{"n_layer": 10, "n_kv_head": 2, "head_dim": 96, "rope_base": 2400.0, "rope_fraction": 0.25, "attn_scale": 0.102, "init_std_o": 0.0, "init_std_up": 0.056, "beta1": 0.93, "schedule": "wsd", "final_lr_fraction": 0.05, "batch_tokens": 16384, "doc_mask": false, "dataset": "wikipedia_en"}
Each number is 50 + 15 x the weight over its row's rms, rounded and kept within 0 to 99. Layers, rows and columns count from 0. The size before them is the row's rms in percent of the matrix's.

# layer 2 MLP up, 768x192, rms 0.122, rows 209-227, columns 0-191
105:46 47 62 43 50 26 46 52 67 54 43 86 51 64 21 84 60 68 57 28 52 74 58 73 64 39 45 44 16 55 42 26 70 74 63 23 57 57 45 34 48 42 85 40 44 47 46 42 76 14 59 47 65 53 51 60 51 39 35 47 46 56 36 45 49 63 68 59 58 40 24 57 48 61 48 44 44 63 73 49 52 67 41 69 45 31 40 20 47 61 75 53 44 42 30 61 65 48 23 42 53 62 30 47 43 29 56 50 24 38 67 32 41 41 71 31 37 53 32 45 62 35 51 43 49 23 36 49 62 25 57 46 35 30 61 24 71 41 39 70 37 45 76 41 60 59 65 49 52 65 49 58 72 45 52 49 57 68 52 62 26 55 58 80 55 65 29 66 78 35 35 22 36 41 46 28 42 61 54 31 44 72 44 25 46 21 56 71 66 35 31 42
094:50 67 22 60 22 60 42 50 36 53 52 61 55 14 57 62 49 54 52 55 32 57 25 62 61 20 22 24 16 38 43 45 55 71 30 50 54 59 42 65 23 36 47 76 36 48 43 54 46 42 35 44 57 79 55 60 50 30 79 83 36 35 49 53 46 50 64 64 50 46 73 41 55 52 41 33 64 82 82 48 53 47 45 47 47 58 34 36 58 60 53 62 63 31 51 56 54 44 84 47 71 63 48 81 29 55 46 92 46 55 55 33 59 27 55 53 52 79 39 48 62 50 50 36 36 52 40 62 38 43 52 38 50 51 32 48 23 38 38 75 27 54 61 76 60 39 32 49 52 33 66 44 56 82 63 65 64 63 69 52 50 61 25 53 31 56 73 72 14 51 27 59 34 54 47 45 64 42 52 67 64 64 51 57 68 26 55 43 37 66 60 37
094:30 41 52 39 40 34 64 74 22 38 41 41 53 33 58 39 45 49 62 60 45 24 45 54 66 66 32 25 55 37 67 43 44 58 38 51 39 41 45 57 38 44 22 47 59 41 35 42 24 52 67 59 90 52 55 71 46 55 64 61 78 42 62 94 32 44 61 34 64 68 56 67 68 48 50 52 61 58 54 50 91 45 45 40 49 54 62 36 24 63 62 40 43 37 20 38 35 36 49 71 26 48 28 13 29 62 60 55 48 47 43 68 60 35 35 43 58 49 51 64 34 53 52 47 59 49 19 47 52 94 73 49 89 27 36 52 32 36 31 76 66 70 48 41 38 36 55 65 31 67 60 52 77 62 21 75 57 69 71 39 48 48 34 39 54 33 53 48 60 50 69 46 44 60 56 42 62 63 67 29 57 40 42 49 45 64 31 33 51 44 50 40
095:55 59 75 45 61 57 48 40 67 42 84 40 77 52 62 67 42 70 37 28 77 51 32 28 39 63 52 28 43 45 33 51 41 79 74 14 32 34 45 30 15 59 49 63 70 41 44 58 31 60 31 78 49 63 58 56 68 22 78 34 42 71 63 61 43 35 38 93 49 48 45 34 46 52 61 40 39 54 56 42 55 30 58 85 41 88 64 46 54 74 44 31 39 59 39 41 50 50 62 63 48 44 31 42 33 11 48 37 27 75 59 70 44 45 50 58 74 43 37 48 50 52 47 63 75 56 51 52 33 57 48 36 40 51 54 26 29 34 29 64 47 54 32 39 59 46 48 34 65 69 49 28 36 42 47 67 74 40 54 41 64 40 33 47 62 66 47 31 55 74 34 62 58 30 65 41 39 39 63 42 45 71 50 56 57 39 54 51 36 58 70 38
094:63 55 38 26 51 75 48 66 65 41 57 44 39 59 53 49 59 58 57 60 36 32 42 56 64 63 60 58 41 59 49 35 29 43 41 59 38 34 29 64 64 40 19 28 48 42 25 49 74 61 46 60 30 60 57 22 38 48 59 57 35 53 37 57 52 82 63 46 59 21 78 45 49 37 71 32 65 50 58 45 62 30 39 63 44 43 50 34 29 73 53 33 43 53 24 21 57 64 58 41 64 67 17 61 63 52 52 38 24 51 61 57 56 71 45 40 64 32 44 33 46 58 43 54 56 32 53 34 25 53 79 62 47 15 41 20 61 65 51 68 69 58 47 45 68 55 62 79 44 47 59 55 40 30 53 55 34 78 56 59 50 47 53 30 34 58 35 83 31 65 23 47 28 50 49 12 52 50 27 51 70 16 58 73 53 58 34 27 72 27 36 57
084:56 63 62 56 51 64 41 57 27 52 67 41 44 46 43 51 58 39 26 47 59 48 53 38 24 51 41 54 55 35 80 56 40 52 73 67 44 67 38 57 57 34 57 80 62 43 55 60 36 37 40 37 38 28 29 26 13 76 67 52 38 58 51 48 41 27 33 42 56 37 55 28 77 57 42 38 56 54 65 73 61 41 47 44 53 66 44 33 41 47 72 61 40 39 38 44 55 80 42 26 26 44 46 47 43 53 42 47 26 66 69 64 58 67 28 48 64 38 47 53 40 60 58 49 44 54 49 57 61 69 82 62 69 31 57 50 40 55 67 14 50 71 40 74 81 55 72 38 59 40 67 31 35 80 27 51 52 63 38 41 29 24 72 36 39 29 44 57 40 85 58 24 79 40 33 50 44 53 61 48 10 50 64 41 57 49 22 66 74 70 37 58
095:47 52 28 57 65 66 51 48 44 61 36 40 78 14 71 38 59 30 46 61 47 35 45 53 20 56 35 42 43 12 58 71 49 30 59 42 48 68 71 66 74 46 61 61 45 62 49 47 39 39 45 50 58 62 40 37 31 56 82 54 50 29 30 49 66 77 73 63 51 38 70 52 66 24 66 68 05 70 63 56 64 46 40 43 69 74 61 36 50 45 42 64 60 32 29 41 38 64 25 64 35 32 48 41 37 46 48 70 63 44 43 44 61 33 23 42 70 22 35 21 49 54 41 51 66 42 51 63 25 44 72 53 54 50 52 39 54 35 63 55 43 61 36 60 42 66 49 37 88 68 25 46 59 49 10 56 59 56 56 63 68 46 49 43 61 52 46 23 53 72 81 31 64 21 60 63 40 51 45 59 55 33 49 44 63 61 32 42 60 58 33 64
090:57 72 52 61 32 47 45 73 43 63 33 42 68 65 57 34 69 55 47 73 57 46 52 46 48 50 95 34 41 42 37 58 44 47 49 43 34 54 36 35 43 18 82 38 57 73 49 57 41 30 48 37 54 44 32 35 29 48 31 44 57 63 57 57 54 52 30 46 53 53 64 61 59 48 59 46 41 76 40 58 51 35 58 29 62 53 42 35 22 32 70 35 27 62 59 72 48 34 71 67 48 41 39 41 57 55 62 42 40 74 67 60 38 55 40 42 67 56 49 63 61 27 49 50 38 64 56 33 41 44 07 45 58 50 13 89 44 59 51 47 37 41 83 22 45 26 74 46 17 52 40 49 75 40 60 54 18 45 35 47 44 36 69 44 62 16 63 44 40 63 47 61 60 57 41 52 29 48 68 48 55 80 56 75 53 60 58 25 57 88 40 74
100:74 56 49 94 36 43 43 51 80 38 35 75 58 39 51 65 53 66 40 45 51 31 34 43 58 36 66 78 48 69 56 45 46 82 43 42 77 33 53 38 18 27 49 47 47 43 30 60 76 19 34 60 39 53 20 57 23 43 62 56 36 49 66 78 29 60 46 64 45 32 51 59 61 52 56 62 43 59 63 77 48 40 54 55 26 32 45 68 36 51 33 58 80 57 46 54 44 73 43 47 64 21 50 60 59 18 71 61 43 67 45 34 51 51 60 26 56 53 47 56 51 23 55 49 68 43 53 38 10 44 55 30 33 40 63 65 67 52 40 63 58 38 28 34 66 61 55 47 51 31 51 57 44 41 51 49 39 44 07 88 30 55 58 27 51 82 49 46 54 33 37 45 71 35 40 41 59 38 63 28 51 49 55 41 47 46 54 34 59 69 47 44
098:59 63 49 62 50 55 70 58 73 38 43 49 29 64 41 30 26 77 32 39 44 43 74 58 42 37 64 52 55 83 25 27 52 56 49 67 57 37 46 17 32 52 51 60 58 42 51 35 60 32 53 52 57 52 66 65 34 56 26 71 50 40 78 50 50 52 31 53 60 59 76 61 39 34 66 23 42 56 26 46 45 67 62 41 54 64 38 52 43 45 79 68 53 69 90 55 16 57 39 66 47 46 32 48 42 66 35 34 27 71 60 44 11 64 39 40 52 50 55 22 58 33 59 45 69 70 52 45 62 38 71 51 75 45 57 65 52 09 58 53 52 52 52 57 51 66 67 29 21 26 41 70 52 35 67 37 33 36 65 57 67 24 50 68 60 42 40 50 54 52 67 52 41 26 27 51 53 46 29 38 24 80 21 45 55 33 48 52 41 59 52 64
099:42 59 51 37 45 44 43 51 27 45 39 27 32 77 26 36 64 48 41 40 54 68 55 41 47 76 19 34 54 58 63 51 28 41 44 56 31 50 42 42 46 45 67 65 52 36 32 57 62 62 66 58 61 59 47 60 72 46 29 61 70 52 52 09 43 46 13 69 60 38 31 33 28 58 52 62 45 51 13 74 51 50 43 53 29 70 58 60 58 44 38 80 76 39 50 53 56 82 50 38 52 28 69 43 41 25 52 48 30 10 99 42 62 67 27 65 58 49 27 66 53 52 65 60 51 68 34 72 61 61 54 73 59 84 60 66 42 38 53 58 70 55 65 40 45 33 87 39 45 43 49 50 42 58 53 49 54 64 35 53 44 67 52 37 46 39 77 35 62 35 47 44 63 49 49 57 74 39 62 30 65 38 58 34 68 42 69 44 45 49 35 41
100:61 74 46 49 35 47 29 82 59 74 72 36 58 34 25 63 59 55 51 88 59 41 62 38 37 45 53 67 68 31 45 47 51 62 64 38 40 32 38 49 41 35 49 41 54 31 21 38 67 86 76 34 84 36 64 50 28 41 35 61 44 53 53 49 50 14 34 62 43 63 38 46 49 32 57 58 47 71 35 76 49 25 78 43 61 52 63 38 44 43 39 24 68 75 42 54 22 35 16 45 67 34 40 42 62 39 48 41 65 42 65 58 53 48 62 36 54 45 13 55 58 35 51 45 72 36 47 54 67 75 62 52 70 48 49 53 28 53 38 32 63 38 38 55 33 41 40 70 51 37 52 31 32 45 76 42 48 54 63 50 55 31 62 51 77 57 69 77 61 70 30 26 63 28 53 57 25 44 42 49 61 68 50 53 70 44 67 68 48 72 61 47
090:58 68 35 37 41 55 46 40 48 47 51 58 81 46 62 35 54 59 29 48 39 44 51 71 52 67 70 64 30 62 21 40 63 46 40 61 36 65 33 67 29 50 46 54 44 00 58 53 49 39 45 95 49 45 10 66 51 41 34 67 50 46 32 51 62 61 29 59 57 63 46 50 56 54 67 61 57 38 56 41 70 56 46 64 43 34 61 49 52 43 26 57 40 68 66 35 54 45 47 56 65 56 54 55 47 56 37 32 59 41 49 43 37 51 67 58 95 43 35 37 51 19 58 64 44 38 44 51 58 43 51 48 36 64 42 51 58 89 42 54 73 17 25 60 49 40 58 58 28 53 42 22 76 61 38 29 53 42 49 54 57 54 31 56 61 50 54 69 67 76 69 88 53 76 82 43 38 33 40 42 62 64 45 46 47 58 20 24 71 25 23 55
103:38 28 58 23 57 77 52 31 64 58 73 57 43 50 61 25 50 56 58 18 24 54 44 61 81 51 55 60 49 59 75 27 66 36 77 28 36 78 63 80 49 44 46 55 38 40 36 42 44 61 45 38 50 55 40 46 45 17 53 48 42 46 63 64 38 69 62 78 49 18 35 28 30 57 61 56 58 50 43 31 56 49 55 76 69 61 48 43 54 64 79 48 51 45 38 47 77 20 44 32 61 69 41 25 45 43 47 61 51 50 35 34 43 30 31 44 41 68 69 31 52 48 20 54 36 45 34 40 48 58 47 38 33 57 71 48 75 57 41 30 47 36 45 49 38 74 61 58 63 54 61 48 36 58 40 59 50 70 25 52 31 55 09 47 39 87 44 72 28 18 60 59 46 46 71 55 57 47 45 53 46 72 51 43 23 27 47 47 59 58 75 67
100:65 82 43 63 69 55 45 61 64 27 67 75 51 66 71 76 87 66 49 25 48 60 28 32 60 45 70 66 45 34 28 49 59 39 32 51 31 45 49 49 56 67 55 60 38 55 48 71 38 33 65 51 67 51 51 52 53 44 49 69 57 29 33 57 30 30 33 71 52 46 37 51 47 48 20 41 76 49 79 56 44 53 60 37 24 68 45 72 76 44 47 19 54 36 68 31 61 04 45 46 68 70 41 55 69 48 53 79 34 39 42 69 48 49 27 50 68 28 65 86 35 51 55 45 65 75 52 65 71 31 49 66 62 72 54 57 39 48 59 37 38 49 35 46 39 54 55 64 32 61 34 45 40 27 57 38 54 62 56 43 55 63 46 61 60 48 36 52 64 28 40 54 59 46 43 45 65 35 72 32 77 41 39 20 30 44 79 62 41 46 45 32
104:32 50 45 29 38 30 38 63 54 58 40 52 23 43 61 47 53 60 69 50 45 45 35 38 42 59 50 61 61 31 64 36 57 40 52 23 60 43 39 34 40 68 58 38 28 72 76 49 68 61 40 47 78 38 60 72 35 50 37 45 50 58 64 33 59 58 44 60 70 52 47 40 46 54 37 45 37 71 24 64 90 33 45 75 64 61 58 66 56 76 59 51 85 51 46 58 58 27 55 71 54 28 38 44 55 26 28 69 46 63 46 50 56 66 51 48 82 31 52 43 44 65 34 30 37 86 59 38 39 35 49 20 53 74 54 60 54 45 47 31 62 67 67 63 29 29 62 51 24 67 06 51 56 51 42 67 43 35 34 46 27 56 28 52 12 69 51 56 54 54 40 68 58 68 28 55 46 52 29 70 36 65 35 61 51 52 65 35 79 37 80 50
099:44 58 70 58 66 49 67 31 26 36 63 61 35 54 49 51 45 26 42 53 66 36 68 42 35 35 36 42 74 68 56 30 45 26 53 22 55 67 62 30 36 63 78 59 57 35 35 28 19 60 44 72 42 41 72 58 58 48 29 48 44 35 76 46 94 60 72 68 42 63 65 61 55 73 49 64 46 62 66 63 57 51 53 41 33 28 31 53 66 49 55 42 65 31 66 34 80 30 51 42 80 51 43 54 31 49 57 44 39 56 61 57 34 71 48 50 47 57 75 31 78 41 70 53 58 59 30 56 87 53 70 39 58 48 57 42 57 53 55 46 61 70 48 65 50 21 54 48 42 24 60 52 61 65 57 15 41 24 44 62 29 36 50 96 57 53 50 48 25 59 39 32 38 48 56 50 47 48 34 47 43 36 65 56 53 67 74 59 33 18 42 51
102:38 27 55 67 33 29 40 44 49 55 26 70 27 60 48 45 57 48 49 65 22 45 37 62 55 44 57 40 53 51 39 51 44 70 46 45 54 50 39 65 42 75 54 35 58 51 05 55 30 51 52 48 42 36 79 39 77 53 41 44 50 58 54 23 38 89 55 51 46 37 45 42 60 14 51 12 35 63 71 38 70 29 42 24 52 15 54 73 25 72 65 78 70 62 39 31 57 60 32 55 55 65 46 55 50 34 53 42 48 45 54 42 42 83 56 50 65 60 56 35 04 51 52 35 57 64 62 44 47 32 66 71 40 56 45 40 91 58 50 38 46 57 31 50 54 49 64 44 55 54 68 69 61 60 61 60 60 68 27 48 74 46 43 22 66 55 46 62 44 42 78 72 46 43 49 51 48 57 45 49 53 33 45 47 49 89 37 31 82 53 51 51
093:54 84 68 43 80 71 53 70 54 56 54 38 78 48 72 61 55 55 17 43 42 41 56 61 57 57 33 39 52 64 58 54 68 25 49 56 23 57 53 48 35 16 42 44 35 26 29 41 49 28 51 52 73 38 66 43 37 49 58 63 35 55 47 31 60 40 58 52 61 29 64 57 50 73 56 65 56 60 44 46 45 22 52 47 47 68 60 36 50 28 46 42 73 34 76 35 60 46 34 27 45 59 63 58 33 27 83 55 48 55 51 59 50 30 95 54 46 50 36 66 61 52 62 55 50 43 41 28 64 53 28 51 47 48 24 57 53 37 63 74 61 56 37 15 61 55 40 48 50 61 72 53 71 42 61 49 55 52 39 82 62 72 52 49 36 29 02 72 22 43 32 41 41 35 45 67 76 40 26 45 75 35 59 45 38 45 59 40 71 35 36 46
# layer 2 MLP down (transposed), 768x192, rms 0.0526, rows 209-226, columns 0-191
103:47 62 25 40 28 72 42 47 59 44 59 11 34 38 63 29 33 47 39 55 46 22 40 17 56 63 45 60 72 31 78 67 38 33 51 51 44 56 55 70 44 66 09 66 53 54 60 44 33 67 40 65 37 51 57 47 44 57 48 61 36 47 60 59 45 25 40 45 45 62 64 45 61 40 57 58 59 38 41 37 44 26 64 38 36 92 62 62 50 46 35 48 72 59 76 26 35 49 64 50 48 45 64 36 42 63 61 61 74 71 27 55 51 70 32 78 76 48 66 56 41 48 39 59 66 70 67 49 56 71 42 53 57 56 40 80 41 51 68 39 63 44 31 56 41 49 55 57 37 33 61 58 14 56 56 41 47 27 61 57 55 24 40 28 50 54 69 30 19 62 57 75 61 65 47 66 68 35 55 58 34 18 55 68 54 71 27 31 32 58 79 49
094:69 44 83 59 77 55 51 43 44 57 42 24 51 55 45 42 87 26 34 28 84 43 64 47 45 51 42 75 72 43 48 61 59 21 63 33 46 21 54 39 58 40 64 58 62 39 35 66 67 53 80 68 40 32 50 32 51 33 39 49 52 48 42 35 83 29 68 41 68 38 49 69 37 37 53 80 33 33 31 49 38 58 56 60 57 57 45 52 57 55 40 46 41 72 41 48 54 18 17 55 42 63 60 22 54 46 42 31 54 50 51 76 42 55 50 43 39 12 43 44 49 39 84 58 68 58 52 53 36 56 55 72 55 60 52 44 66 66 63 40 53 34 50 49 72 50 61 49 02 77 32 60 54 38 45 51 49 39 33 65 84 35 40 54 51 68 44 30 60 61 82 64 58 61 43 43 42 32 53 25 62 50 44 51 29 43 33 55 62 57 29 53
098:58 79 54 59 55 61 37 59 75 60 47 32 54 64 28 57 55 52 48 45 58 64 53 47 42 56 52 67 47 45 48 70 61 44 75 66 53 51 44 54 75 60 66 44 29 58 42 51 46 51 42 33 47 63 48 29 67 67 23 35 15 38 55 22 54 50 27 64 59 38 29 03 54 58 42 40 47 67 43 60 26 41 46 59 45 59 43 69 65 59 20 76 55 73 34 36 70 55 42 31 68 55 44 87 71 42 55 24 66 47 43 48 60 66 50 49 70 58 55 55 65 48 37 48 57 48 60 65 50 00 31 53 03 58 44 57 52 35 74 35 38 51 46 76 52 52 58 40 61 27 28 46 49 33 56 21 33 30 57 53 53 35 54 50 50 56 58 38 39 62 51 45 75 45 51 47 41 44 33 69 25 62 51 78 53 41 81 68 48 39 65 48
098:42 44 54 47 33 23 38 56 25 43 37 75 54 46 20 49 52 45 52 69 14 41 57 57 50 56 33 78 54 59 45 40 70 34 38 81 59 75 70 62 64 27 36 57 41 60 58 44 52 61 54 30 47 39 56 31 37 90 25 32 43 30 51 30 47 60 67 46 41 45 44 56 57 52 34 48 79 34 50 62 45 79 16 40 43 17 53 51 52 30 42 50 62 41 56 44 60 61 33 38 42 55 81 45 62 88 58 62 78 52 51 37 62 83 61 58 31 35 62 38 60 46 33 34 32 43 47 28 59 56 44 43 77 19 31 77 61 67 61 34 73 47 67 64 46 59 41 53 42 42 72 64 56 50 49 48 27 67 50 64 13 69 62 62 34 46 53 68 57 19 61 42 48 57 35 65 59 56 43 66 60 49 70 55 37 41 52 48 51 59 31 55
092:52 46 59 63 62 11 33 55 65 76 28 36 56 47 60 46 41 48 43 34 75 58 41 31 54 38 26 67 44 34 61 52 75 49 47 19 33 78 56 39 32 56 80 75 58 52 50 55 24 41 44 51 41 43 63 70 60 61 33 58 50 33 59 49 59 44 40 40 51 61 30 40 61 76 30 41 33 47 46 45 26 36 78 47 55 45 51 48 73 49 54 60 56 63 78 93 02 64 63 38 31 56 81 27 22 37 63 70 74 48 31 60 44 33 52 56 42 70 53 47 67 32 56 31 41 64 59 43 65 45 35 44 47 62 37 92 41 47 69 44 48 52 53 51 52 52 38 17 75 43 42 61 55 67 48 53 47 28 49 63 33 43 41 45 64 36 62 14 52 50 64 44 59 56 50 66 66 59 39 56 30 56 30 40 45 39 50 70 32 62 58 30
080:59 46 49 48 38 61 49 30 44 53 58 27 49 72 65 30 66 42 72 46 75 58 48 83 59 28 62 38 32 75 47 40 43 42 52 24 12 40 74 59 47 63 31 37 44 67 60 47 36 55 79 51 65 78 70 63 62 31 62 60 34 39 46 35 50 33 89 59 36 55 69 65 16 48 57 72 42 39 37 32 49 69 68 39 55 25 76 33 55 34 29 33 84 54 40 59 56 25 53 55 81 43 50 66 43 69 39 29 67 42 43 47 50 38 39 29 28 67 44 36 65 35 58 45 41 72 61 62 50 36 45 37 28 63 72 64 64 48 40 53 40 40 49 28 43 47 60 69 51 32 51 61 57 41 62 47 67 29 36 73 58 37 77 54 41 39 59 39 51 31 49 79 41 55 76 41 45 60 29 48 68 48 24 71 38 47 49 28 63 38 56 51
097:43 33 39 37 48 40 49 34 41 72 45 47 30 49 20 77 60 56 53 71 62 59 73 30 48 20 41 67 51 60 62 49 59 49 85 47 28 54 49 61 55 69 56 39 77 29 33 57 47 28 54 27 47 25 45 61 35 55 67 22 39 52 40 57 82 52 54 71 39 56 45 49 41 62 67 24 85 54 30 35 49 39 52 43 32 69 85 67 57 37 66 55 59 51 10 57 59 38 60 60 43 73 22 69 44 48 55 49 30 53 24 47 35 39 51 57 45 71 78 32 63 27 68 33 43 49 54 48 53 36 48 30 42 29 29 66 86 30 66 68 52 58 21 40 68 46 66 44 35 66 48 37 73 40 82 62 36 61 43 39 35 60 55 47 77 38 57 54 53 41 58 71 38 46 55 71 53 38 48 56 21 57 49 71 59 42 54 51 58 42 48 50
097:49 20 23 36 40 39 56 42 59 22 63 82 36 30 50 69 38 49 45 24 46 76 45 63 31 59 12 76 49 71 67 47 90 65 43 62 64 44 39 49 59 63 20 61 45 52 76 50 58 56 46 76 30 42 60 61 54 57 68 48 34 51 56 42 55 51 51 61 51 71 42 60 66 37 22 75 49 33 57 63 53 47 46 82 29 39 65 65 72 59 26 54 62 34 38 28 56 69 28 42 49 63 75 58 28 27 30 55 38 44 31 28 62 50 42 55 31 43 70 53 39 63 59 27 51 52 57 72 62 56 62 49 56 44 62 23 54 49 41 32 58 56 20 65 27 56 39 50 54 62 39 63 32 68 50 42 60 41 45 51 59 92 33 59 34 68 36 54 54 58 52 60 34 56 56 39 57 37 37 36 38 40 57 39 31 53 58 76 45 11 53 43
102:47 56 62 35 72 84 44 45 13 37 76 22 57 72 42 27 47 54 49 65 58 65 77 55 47 68 29 18 40 25 33 49 44 15 46 51 33 68 58 52 57 59 45 61 60 60 59 38 36 71 61 32 58 55 72 45 69 39 36 35 58 52 52 37 49 20 59 59 53 74 57 44 40 66 47 28 62 51 44 29 43 53 37 67 77 48 51 13 68 48 55 30 24 34 60 56 52 24 63 28 44 65 42 47 35 78 51 43 40 31 53 72 43 55 59 53 48 40 47 38 62 63 59 28 32 67 59 59 63 47 49 67 63 52 56 52 38 45 45 48 30 72 65 66 25 33 64 62 68 75 29 28 57 60 60 53 55 46 88 08 57 51 48 66 56 17 42 57 70 74 57 60 34 53 52 64 35 59 44 57 40 58 28 41 45 56 64 56 48 41 27 46
098:38 34 45 27 50 60 26 51 22 48 67 43 58 34 65 54 68 16 60 54 54 64 55 24 54 79 27 54 26 35 66 62 56 45 42 25 54 63 58 77 64 48 61 28 48 47 57 69 40 63 49 44 47 38 53 31 51 16 73 38 45 70 19 39 48 58 64 42 37 61 40 34 87 49 33 54 53 53 73 80 56 39 34 54 39 33 69 28 62 41 33 30 47 49 01 69 75 28 58 51 51 49 76 47 56 40 58 48 73 41 26 50 82 24 74 49 59 54 67 52 55 71 64 35 51 38 41 53 60 53 23 41 48 59 61 63 45 85 57 44 64 54 47 59 57 48 38 57 66 55 39 43 75 64 31 51 61 59 45 54 28 43 71 40 44 56 50 58 43 41 23 60 26 57 57 51 53 36 41 63 70 36 74 52 30 52 76 46 42 35 57 34
097:54 55 54 57 59 61 62 52 67 35 72 90 53 11 84 48 43 35 49 69 40 50 38 62 45 43 75 64 71 32 53 34 56 60 70 46 70 47 63 31 39 55 46 29 57 59 57 46 51 38 45 43 38 51 63 38 48 34 62 26 32 49 36 76 48 37 79 33 44 62 53 77 79 25 56 41 68 38 57 24 53 44 56 27 44 37 44 39 41 71 57 18 32 69 52 53 37 36 23 60 60 76 37 54 59 81 23 56 61 71 17 55 38 31 79 43 40 58 59 42 48 39 30 30 39 36 76 62 52 40 59 37 59 23 58 41 50 63 34 45 25 53 60 70 50 72 18 53 56 50 70 54 43 62 52 50 38 41 51 58 57 38 43 65 64 67 16 40 54 64 73 73 57 55 48 41 33 43 42 57 47 53 39 53 15 73 32 50 50 57 64 54
097:41 52 54 63 39 56 62 38 50 31 28 68 62 58 58 19 30 37 35 31 35 37 36 59 56 48 60 41 38 68 51 39 60 28 38 59 36 36 75 56 70 64 72 64 48 64 66 63 27 24 31 75 32 70 41 32 70 63 69 41 48 54 28 63 41 69 73 54 72 48 38 40 65 40 78 36 59 55 59 32 40 47 20 59 43 77 45 31 56 69 57 69 23 17 45 50 66 53 69 54 44 79 60 45 35 55 69 39 37 67 31 54 54 28 37 64 64 63 57 52 47 72 60 55 36 59 55 45 15 07 34 43 38 54 68 50 67 49 69 76 37 49 66 43 84 49 56 30 58 68 56 65 66 46 46 47 47 31 44 56 31 60 56 65 25 54 31 22 36 22 57 66 39 52 49 67 62 53 67 65 53 46 34 45 40 53 37 43 54 36 50 70
088:52 57 56 54 54 34 55 56 46 59 58 51 32 70 14 60 31 48 62 43 44 26 40 21 35 35 30 38 77 38 81 46 46 64 54 49 51 41 78 46 63 58 57 32 66 83 43 44 48 78 57 05 73 49 63 31 53 57 39 42 55 42 77 44 45 50 62 29 44 37 37 52 45 54 34 62 52 73 42 67 47 75 60 33 44 57 29 70 46 52 67 49 49 49 36 75 49 56 65 57 29 53 42 59 49 43 65 61 51 67 53 50 71 54 45 49 28 32 62 57 50 61 20 37 39 46 47 70 50 68 50 70 74 26 69 55 47 26 64 50 28 77 77 30 50 58 35 50 72 58 59 75 15 28 51 56 38 65 31 56 41 60 78 43 42 54 49 46 49 59 38 22 50 18 19 52 53 70 48 81 44 46 33 56 47 51 55 53 22 71 61 29
104:58 60 60 72 37 36 60 30 39 39 55 27 57 60 51 63 64 66 29 87 54 53 43 35 33 50 39 31 33 47 42 46 45 71 32 57 25 37 27 37 66 42 52 64 60 53 66 36 73 40 21 61 36 63 78 38 63 54 31 62 51 78 46 34 85 62 62 54 58 55 58 71 26 46 70 43 48 47 29 62 53 52 54 20 18 42 35 55 51 42 33 28 44 71 38 76 27 30 27 40 33 29 52 65 53 66 30 53 53 55 38 47 48 54 82 62 56 57 22 45 65 56 79 57 70 40 75 36 47 40 48 72 58 48 41 66 40 45 37 56 48 63 52 65 76 39 36 71 66 39 26 55 41 48 45 53 40 53 54 58 77 58 68 68 63 36 29 08 64 65 70 41 53 41 48 35 57 65 64 72 32 65 34 47 42 67 49 49 32 58 61 33
096:26 24 42 43 19 41 63 46 41 77 30 30 55 34 35 19 20 44 53 71 54 66 57 67 43 85 36 32 54 65 77 53 52 50 64 46 61 49 46 56 50 40 47 56 65 51 66 37 77 57 35 51 38 53 41 57 57 35 45 31 45 66 55 40 59 62 61 25 48 57 50 37 72 51 73 82 39 56 36 51 51 43 31 40 68 30 56 31 18 42 56 63 35 63 42 72 51 65 53 52 36 49 60 21 39 33 33 18 55 41 57 37 50 62 88 63 43 52 47 33 74 60 48 68 28 42 42 48 36 82 41 47 55 33 41 42 55 51 37 52 46 51 56 61 71 67 69 56 62 38 55 48 52 61 50 49 39 40 55 35 71 48 55 33 61 58 72 55 31 74 49 57 34 44 47 47 40 69 50 68 08 64 71 91 68 56 09 38 56 68 51 69
097:39 58 47 76 49 73 51 44 40 49 48 52 65 72 39 75 70 52 36 34 51 59 46 90 31 42 56 38 45 82 36 48 40 49 34 68 43 58 43 93 60 47 35 38 84 45 55 49 41 54 67 54 29 59 55 17 53 46 76 54 51 48 49 44 67 53 45 58 29 28 69 40 30 33 64 64 65 35 46 37 32 62 61 37 34 28 53 42 67 34 70 42 53 45 47 52 43 42 68 49 36 47 53 60 61 56 72 46 44 30 69 58 27 34 46 50 34 34 61 35 45 51 65 53 61 40 37 60 49 69 58 69 54 35 21 40 47 49 40 57 54 53 33 54 58 64 31 28 67 45 92 51 49 74 37 44 24 78 86 40 55 49 57 44 81 29 39 39 61 27 57 38 56 39 51 53 23 26 66 71 71 60 58 38 49 50 53 53 22 73 09 36
096:70 54 55 44 42 49 51 60 75 60 43 33 63 49 33 41 46 62 61 57 35 75 46 40 75 64 63 63 48 54 36 74 69 73 43 79 39 36 51 68 64 37 28 49 28 65 64 63 63 33 70 45 57 44 45 46 24 31 68 61 45 55 21 34 22 37 57 35 76 50 53 35 55 20 47 47 70 47 15 31 38 51 52 48 66 59 72 42 57 55 47 63 30 46 40 50 24 46 35 63 36 44 51 73 68 53 40 46 57 46 47 28 71 23 42 59 62 32 50 77 44 74 50 55 70 48 63 48 31 29 26 73 41 53 42 73 58 39 47 46 48 27 52 26 44 81 50 28 58 61 44 51 39 59 38 66 61 74 60 49 82 47 50 11 53 59 47 25 90 43 73 76 74 47 40 34 42 53 35 45 50 64 32 46 45 21 36 46 53 61 69 46
107:44 91 44 28 71 50 66 38 40 43 65 41 77 55 34 57 39 59 46 24 72 55 62 62 36 72 53 55 36 40 64 46 59 40 39 50 73 54 54 38 60 45 65 53 62 44 52 47 69 63 55 31 55 72 48 49 21 36 63 65 46 54 39 77 60 32 43 46 51 64 45 36 52 65 46 99 65 38 17 52 22 60 45 91 57 68 59 49 71 25 34 24 26 31 58 56 28 62 68 41 46 45 85 45 50 53 78 61 50 74 57 50 46 19 52 42 41 64 36 56 63 55 56 56 32 61 40 72 48 57 46 40 48 27 36 44 29 35 48 49 53 53 61 66 36 51 41 68 42 75 38 11 46 55 35 33 45 34 74 36 39 46 46 76 59 27 45 48 41 28 44 36 74 69 46 62 24 45 51 39 38 60 58 58 50 29 52 54 27 35 58 38